config = dict(
    num_hidden_layers=13,
    hidden_size=384,
    attn_scale=0.125,
    tie_word_embeddings=True,
    init='normal',
    init_std_o=0.0237,
    init_std_up=0.0237,
    lr_head=0.00476,
    warmup_steps=499,
    max_seq_len=1024,
    train_tokens=626300000,
)
Each number is 128 + 24 x the weight over its row's rms, rounded and kept within 0 to 255. Layers, rows and columns count from 0. Numbers have three digits each. The size before them is the row's rms in percent of the matrix's.

# layer 2 attention query, 384x384, rms 0.0435, rows 35-63, columns 0-63
124:129167164129090124155093152099086122102143148059119095060147093095155164129095133143133132122131145152081110102141135170125103132122128137157104107100145125090135107096112141088115150126123110
118:111109130153141137134119107138110085149141075115106127162126121103146061107163060089104182127156116125115151133088102105152151144094075139112147163102106135125176133108130136123104093108169104
114:086107160134141158124150124151150147129093158153198174121077170142152120141155147092129160147128081122123085111142121135124121139123137132134129119148114115152106138157137123117125110144140139
116:128152161138149113121161139119115090157136123138110112155151111077118153101110148108073100106120109117183133126094151149134137185147112129133126129151097129106144132132085140114107113140155114
108:147134119133111169133139130129140168134100128099139120124113149115140135121140120122135128139156086114069120130178093126167113127186077135144107132121131159135099126131140130126142153135158111
118:106137156157123130101112131107135074131130092088150145100117161139106134118121134141136140094145113118120107176115140119169121117085159157118157111115166094078113121099143174155123164101119172
113:131139091111158082136132092147156148119145153145172135099106147125084080127091164137153138139090198096135131131174128113109179165095144095088112127104135117117135164097110166125094106153101144
113:124107133131123201126131177123115157115121156142118158134169133142152128103152094196138141089110116122135106122110151140132119133129129140124120123150131147163096154140122076135157082126139060
115:100160135156146129157112142124107142101135154154118101115192126139137199162099186107128107144087102109161108129185146135107115116142146138139100137127144151125118059099159120125143123135088092
119:110118086131101121157123110150117112148133123095147144137126109115088100165113135110110152116131131080133111120102074105145160153139119096139111148138141126112131156140131135132149097126115114
110:083123117123106121132127091162113135115112165118156143152148125158128196113082170129129135108088154075125097110122164125100132079128139129178136127123142124145123105142104131163176154159134114
118:124182152166112179127159138124132171090127146227090109183150126086150157141097125107133167150088092132150170102139089137067131123121117160125127119164127134128129091102164112087146128137120164
114:132117076097154125151086149130150130119135130141141122140132160151181130141067130118128145120103090150133117145147147131121090080141119172123132148119126130135116107110118110130118120107100111
110:125151140155139128140156203138152126124113130111128127143122128133155113147171100150117114141180093180114142153113133146171148163118141100148123118143119078161103154168187132147147102120143149
113:139149122137098160103146155151112176145143158130111114120156151136114116122133113112152128164132154133163136100124142125164122104140132101129120122148116136136116120136113135123120101137105100
116:161085128136116092107125112124095139124117185157153146106131143095100148113131134131158100114135091212110134158086133152120090115152115149162123129154132147109104138105110074141089127128156165
118:149096160071114113099136114139137090147118201129148133109125099104162114143116097149133188098126176131119140145109107079128125106108104170137121121133125126140110108093116113092121133115149130
113:105099048102149169088163121137146124132110143102155077149145141156162141165154124124125128115123132100101135147155092129104120106157108154155110112113142154114105059111135096136165178102129159
117:136119141139144108112172131105153128133112137162152116129115123098098093132144101070118106147102141127152139134157121061128139143132089117159151150118156099126081152095155101123150104137167089
109:133140113150152072138177148132122121097155126132101163114146125122115086118119130147132114108118102140145146151075146134148164142145142093103165117149141136104151166128114170125120083156093100
109:110165198160121086110139136098087132133135144092094089126135109080136148102130126117118120150149132154117114098129122115143146119094105125135122140122135067107152144119098171079109124154158093
114:120180130151108139085130166114105184110156098096085109105192086128119191146151146095130108128095176106156127146170161112147133127140163116134132109130155105125132135151133167119124133162073064
113:134108115153149128103130176109108122148138121158145136077138140127166103110133162132160120131123131120182111159112092125128120139158144117142160117143143104129139125116147155121144178111046101
106:140146111142124098090117136156099154136132130144143100150179128130109198148164159140112097105155110125105143109116121137126194093121139116132111143141146111141159127167119129116138080128116136
113:092115103181172128135141116143110142099125138137118136144167139160150147102139140188167110085139092148105154143107118156093114126142118141170130122126153111124147136103111118152187140110121129
107:114152119156119211181129092140116126180111138110125112075151151123125157112118142102155131119122157124155128094154127149111103113168111089126111123086088129186094132146131079139132142109159089
105:133153122143127181163111160121116151138137147115115127115153159144100124145084089138122121139113129166158139153132164103147147145134144135117109108135147128130133166119124116110157064127133142
114:139130082152123142134132152134122114150149142102136125110142168122186135108115135121141108129129126107132140130108145158100135104183160122160152131127102153117141123197111138088142153139137145
112:129140185132120149136152152159099142078129144148150127162146127144136121081125109132113148146164095129154170090145107144118076114162112188101111124134106124164135109183142098128162121121111125
# layer 2 attention key, 384x384, rms 0.0435, rows 35-63, columns 0-63
091:128156112099130169125114122147135146127118088162128123138136168112150140133125136146152141120123075088116096164105108113101114168121109140129135187131102124146125153120151137145131112141155113
105:112154123145174132127152096140151135139096119088200121129159120120104140119093159140127150128178136099152111130108088144125142083165159129140117127140100100120123138152135129161141170096119126
116:167140129135148121076149150147152140148089163087097164093124125121124136164116130128124147177156103130125147110103123129151128089137148119134156125177155132098140128100083137116087144108093142
113:090114123123175137150178132122138132147124129109139166158163122119136094148133124114083120132110212123129117132154123108094105132147119142097113148190106106152128184138111159106097116123111091
103:105118152109110145143132180149142120076176145153122125090140110093127139096075109144126139084134136129141152124125162166161149121100109130078134109130161128132123056071111139130092130128111099
118:104146077114154097126099163139173194137125129140103130148107152150137126147124138113175132143163072102154125162111104140095173141128122099139184122135150096115114148147151137099134113127141126
108:156132101153140088126146153095121116129132164156107093131141131145093107131125154132134142111100131126119126150146182064128115151111108090177151098101118142137123112118145076137113128176175120
112:141115110141091135159135150118133144078128102129119145143153113101145175070169138123147117144084145187130105126141169113145128118127144106154097100157132151138104124118108152077128118125118116
114:143136148136108106127128091162108122141130123146129145122140116080140100108173127169138135159149104118166151118083080106097105145180118117120107147086110108135154206142120157140105109131153172
118:093166149122141157117093135112124160154126118147109133144151165083095174129091147130097109120199100184120105100110178193154127108091134137171112148181140135127139099150162137137195127137122145
109:145124114117106117124137113139091123159131131120125109089136143062170149141139091134172167143089159093171079160118133098089113077138164116156086169104125153118125161074150118131133122108126152
120:118089124138114158094089167120163064118114116114139194127142098159141147093153129097146167144112176119092156161134129114123112141098096118142110127127147135116156145150105164147110136110097142
106:150136116154152130168137139104143149129118149129124198125121165126130106117134106116118137147129106142129154142161161172180131135109130136107145114121148130123149113124095129123099154134164143
108:104102157115122107090107107127123125114131123110132127137111088136123141119149148145111116108138099105119101137100098170093126148145122121116119127166123142138124125148148136122114138165112124
111:145132165136098116112115147050110095119127132140116112127120139127145172139141120155092083123143120168082109123129143110116163120114135135106103079087129153160141108133123110109152114119133114
117:110152087147161100141151123151123170091103117122112141121135112140140102152109175156135124148138148158139128117148112124157133116120132118110149167134113108161133117124126139102137113124120103
112:134119163154122130069140172120108161085163074161147134130164114193154173102116132157107122079071123178109170130114132126131118122125115136142123124156135149134123091127104137116112135109116120
114:108134145113100139139103099161128147109149112182119118085130093060112166103102172140151146144128144165166115098114137163108113107122138123102083125121073110146144112138115120123103115130124144
110:155139191131100140039126109156131118148143162118134112122149148102132143111148113125095121135077118134134168138106140113145185097112131156129100099130109128117141102158079130138069125133128176
107:122120102160145095101120153080166136130141105124119160169105113158093109131149155105166095137123129137104141180123119114092136152120154135168130129175164146117105132149133115123125140132103128
106:145162109083132163115136124122118127133152152142121121118172147115142134143116083152061115051125098062130153161117134088111130118158120138116140151127117137146134152115153089178095118083110120
113:124128092142083133139103134120131119099122132160128120188128160099168133088189116156140104129145105115136113126115124097073128124110113149133112157107085089166140175147151134142156115108144112
112:069119128122090145127096099084113114092132100148148147099096125102140136130173121123136101181155085187102092152099061109114196120139163129133133133101097147140113151191130125146135111138162175
106:117139094124113160173088118147131145113131113154154144172121113139111093102117153124135144111160140110114083108129153139113064097103114113121115146129160101148145145094146131124183106102128094
109:089128074114095149132089151149133153118144133150127092132129114061098109135102134148184135151153103145135071157136077107074097138112192098120127152144125098146106145114172120113129156113159121
107:138147136108109174133136108116024109116132122137114076121159112095123132114115099120092158112131104150122088128126096115159134090142117114088091119111119132099136143111125153111113139109113152
107:137109106103145087151086124065109123164108115148136168131128154156148119117132152124137105108136134117080105171135157146108164151159142161147134149128116123112147149139138152089154119108167112
114:112116112133107140180146156108156152079135142161139179149133107143132117108131123107137129143124155156108086148111168162121130104099125160149135133136146110146131109129134134101117130150106108
110:144146133114139120164128156137132110157139136061133134143164169105091145147139121147113116079139134136149144123138116151132105142124113109122121097121159143109127115088128135130129128103081126
# layer 2 attention value, 384x384, rms 0.0334, rows 0-20, columns 0-63
096:091169154097097167128152089137137138128112146175132123111115117129126152110114133114132114110143098139146142084088121114128118102139119101119138154144115131128177157166131121142165058141113146
098:166146141164096123105126111149112142166138121145118137084125161171082113121091140156098148183135138141142100115108143187137095123118127134115098130124122103169125102158129093144122117147102108
089:118142137159107138123097124114114133147130119155147160149104117128119113094129116158125101113133134208124097138166129135070109135115111169098142116116119126108073125132156094183124126119186071
095:130111111080109110094203143115058106111131073101165105107109141099146179139141139129104154139131087084129140162100100123125154127134131160138122114133130125119155087102110155124174139173103143
101:163134067147096131148137131121133104144139129158093121119113132148198173186115119135124161092157111110091155133095099130133133128185154168123123157151112104145158115132117098087055108131135100
093:113145134123123129135138122124115129117132112170143163073111114173124120120150098116131107115142100168126129125128161147122138123159103100119123135159125148132113112136102125135133085103135116
093:148147116138132180118129151157123120143138148119115146105113137124102136122093144189149137092102079081138142190100131151122112173157108107143141136100130146137171158119110121082106134125148113
092:173148192134150125110151115128086151112136131100097103113094135088141127129114121126116176177050111163138128121153154134128107148105148120106143125139123140103108124086119116154097111115139147
099:091162153104098087074136141136095084130134102141097132111152137140108159119102134147156130163074136100115156137122153133126155164143156101112129127125121155132133110168099161085124143126106106
093:111153158133095127144112136137094149146139130137139120100129108103126174149132187135140128164131124135127155160143135101086134139142183113166125102136134117154107113173143132162129119111153130
091:130105113179121171098160115166141118121135168137089129128133085111177158169116164151111114086115159094108138125126157120157100153081121144098118137121112140188124171145150138131093140122112125
094:095098092169147104100132124111154120162120160122094110166156141191128153167070150132124123109121152103136121140111120154112163181159134184139099113173141090138128138154160101136092112123143140
096:101091112144151140125146118119119116160101100139122147162135108135137152161148203098155127116137151101118107126142135127087149105138137135102142111129159172108158182115142138094135139120114075
096:170082095126134143113113141127110138162105163068142153114139119160100118067090120146106123116131114123125134155106161114102078124123099155137140104144154147106154091106134115136141149138145128
099:122119136122112109133117143125183149139123147146174135089116158136126125105155103148129115162170099142131131125140145118120155112108080091126092126078151131132142164151111118163112101143161090
092:091139092156138110128111141135146131106105134152162089136125122141137126127127146102133102121160100130120131096129152126132117107122141129110131134100122048116103165110180078140124129167126034
097:128109106113130102087144123116120129126115143122107155116128114177139131129167153097126079095144151168122186137121117140136152145149072139111126119114118124132130089114132093105154137117133162
100:165089163156130149105148100137165083126148163132164097129132134138115135116149128109109098150063106165165103135134169185165120127128103125086128127139125080119128106136130118118138125119156179
100:131168164092136118116092104118132147136104130106094084141132135121119101102141140088136118113118106160147135119076106101161125157127140142137137140131124110110123114143128153119119132142101142
097:156137170144138118097128124127126140095109102106121142150149089192086164105147151117119128169133132159137128162124111161110132145087112110166119110108136100124132171144104139090149101152132147
097:131161125106111107123157127136116117102142083128068137129151132158138129059155183112114075149112134136125079129111142101102101169103154135151102130120128141173100105097114162152130118121128102
# layer 2 attention output (transposed), 384x384, rms 0.0345, rows 0-20, columns 0-63
098:068169149082149118114146177126101099125088105153107110093131129129113154165155118142148099107141148118133125119119137170135143093136121123133132114168121144081191150142158127136149144086135160
099:109152115080135094169109137151149117115140150087159151145171127150134112122112131116135126133163108114172136125160181141116119065098121121145088125136134157139143126110110145134141150115117141
091:136150112121110135149140098151098133101078114122118110138144133140106124139107118122136117144173114119099133141132111122105136165117104145146114127151109143140129156133122103150172117127100103
097:156117166117110182171132098090079173125162148126144114145130145097120186160139093165118122099128162145115103083108163119157131099133143129121117135152121102112111078138138126118100100134118096
100:178137117126132113131127149098140157141127125097138150125175154110110143124120127056135118154148127142108107146102134122124145128122135093124154098122168113109132125171130120161125141146089110
092:071094151118152106133119135138089127125198116112138125164142161139132116123108134127137083098086147148114154136141104135125080178104152145131150086158132123140124120110116086131110124155160142
094:143096146148150118145157165129152114129077127132107114099170102112131143099127106108148157136128140123129107188154111123144126147173113115108166173128101111137144090134068138127121133152168130
094:122137128130162126127110099102090141096142117157092180127104166132112125133144117160099098115170085154148134127165099141115098093108149136135109094140108110130145111131121120153158129117135092
098:090135101125138128144162092137117094054160152128085088140133160155114153117118116136100117102113139130150117093156105162128150154113136094163126183146152134119111106085082126128109117149101105
094:181092134146166139124100116183101150130168135133146141173119131150180134130121144148093105128133132167141159113161118168118099134126132137138146146158128106109104089124152100138116120164156092
094:139100128101107135130096136120175162096141170159140148117130080098149121110129142123127100120141131109168130137165163118148147113138117137124161140106130142137167151097130144109148138151169133
095:138122148138109105116110148184174109152177152133168124109168135099131132098124102111133163091142090185131120144127149074139149169132133124131066125125138121093146156124110144165110158144090121
098:169091170126163119143156102103158088101104110145133116120110096133091139116109148110108084149110154140119119117086151115139150120126168112158118110124149111117138135149117097118109090097171142
098:106123098174137163126122093132125153173075171164134116100142107103141159101120135115138153124107126153099128134134141143103115096079115150089161126125153157112122163174122145125143132122140122
100:109114116151144130157125141204094114139145143121153136102154142113149111128140165144150137165148150110102149122169088146119129140162125116117125175094155147132122123138181112162145141124125149
095:098126117135079165104123139105152142090095100127169097114095135103166143180111135096163132111117141106111146107139123113120162136132146158128113136097115138089146136094150095144142158144137161
101:097119129125119114120132112113102120172159121145114125143150146135127136138079167096125132143099131124097138104143126129098135119163124123146126073140116102145116113130110108152112138195106171
101:149176134137135086124123130136072104157127156126134146103166118080106108056153124133116121113150105117153137148094124122140131119143141126143112121114116144097157099143136202118143144111088190
099:105121165148125118137147120115115150126137138144094094160134094153124198129157116122140123110118111122116078095130132161138126121136143146130108106103134101135120144121098153105151120129150133
097:115108120125153153142167132200089139147054137144131135167111091129142111151118103170121124141121137113138152126135116073178155145108101098128110139104134126140111121121120117141141109110184110
100:160089119116086160110124161108141111103122097124126121120160108156125144170146080097149105055147136120169151127120121102161147146146144100059083122161095120146095088134138143153172120133138140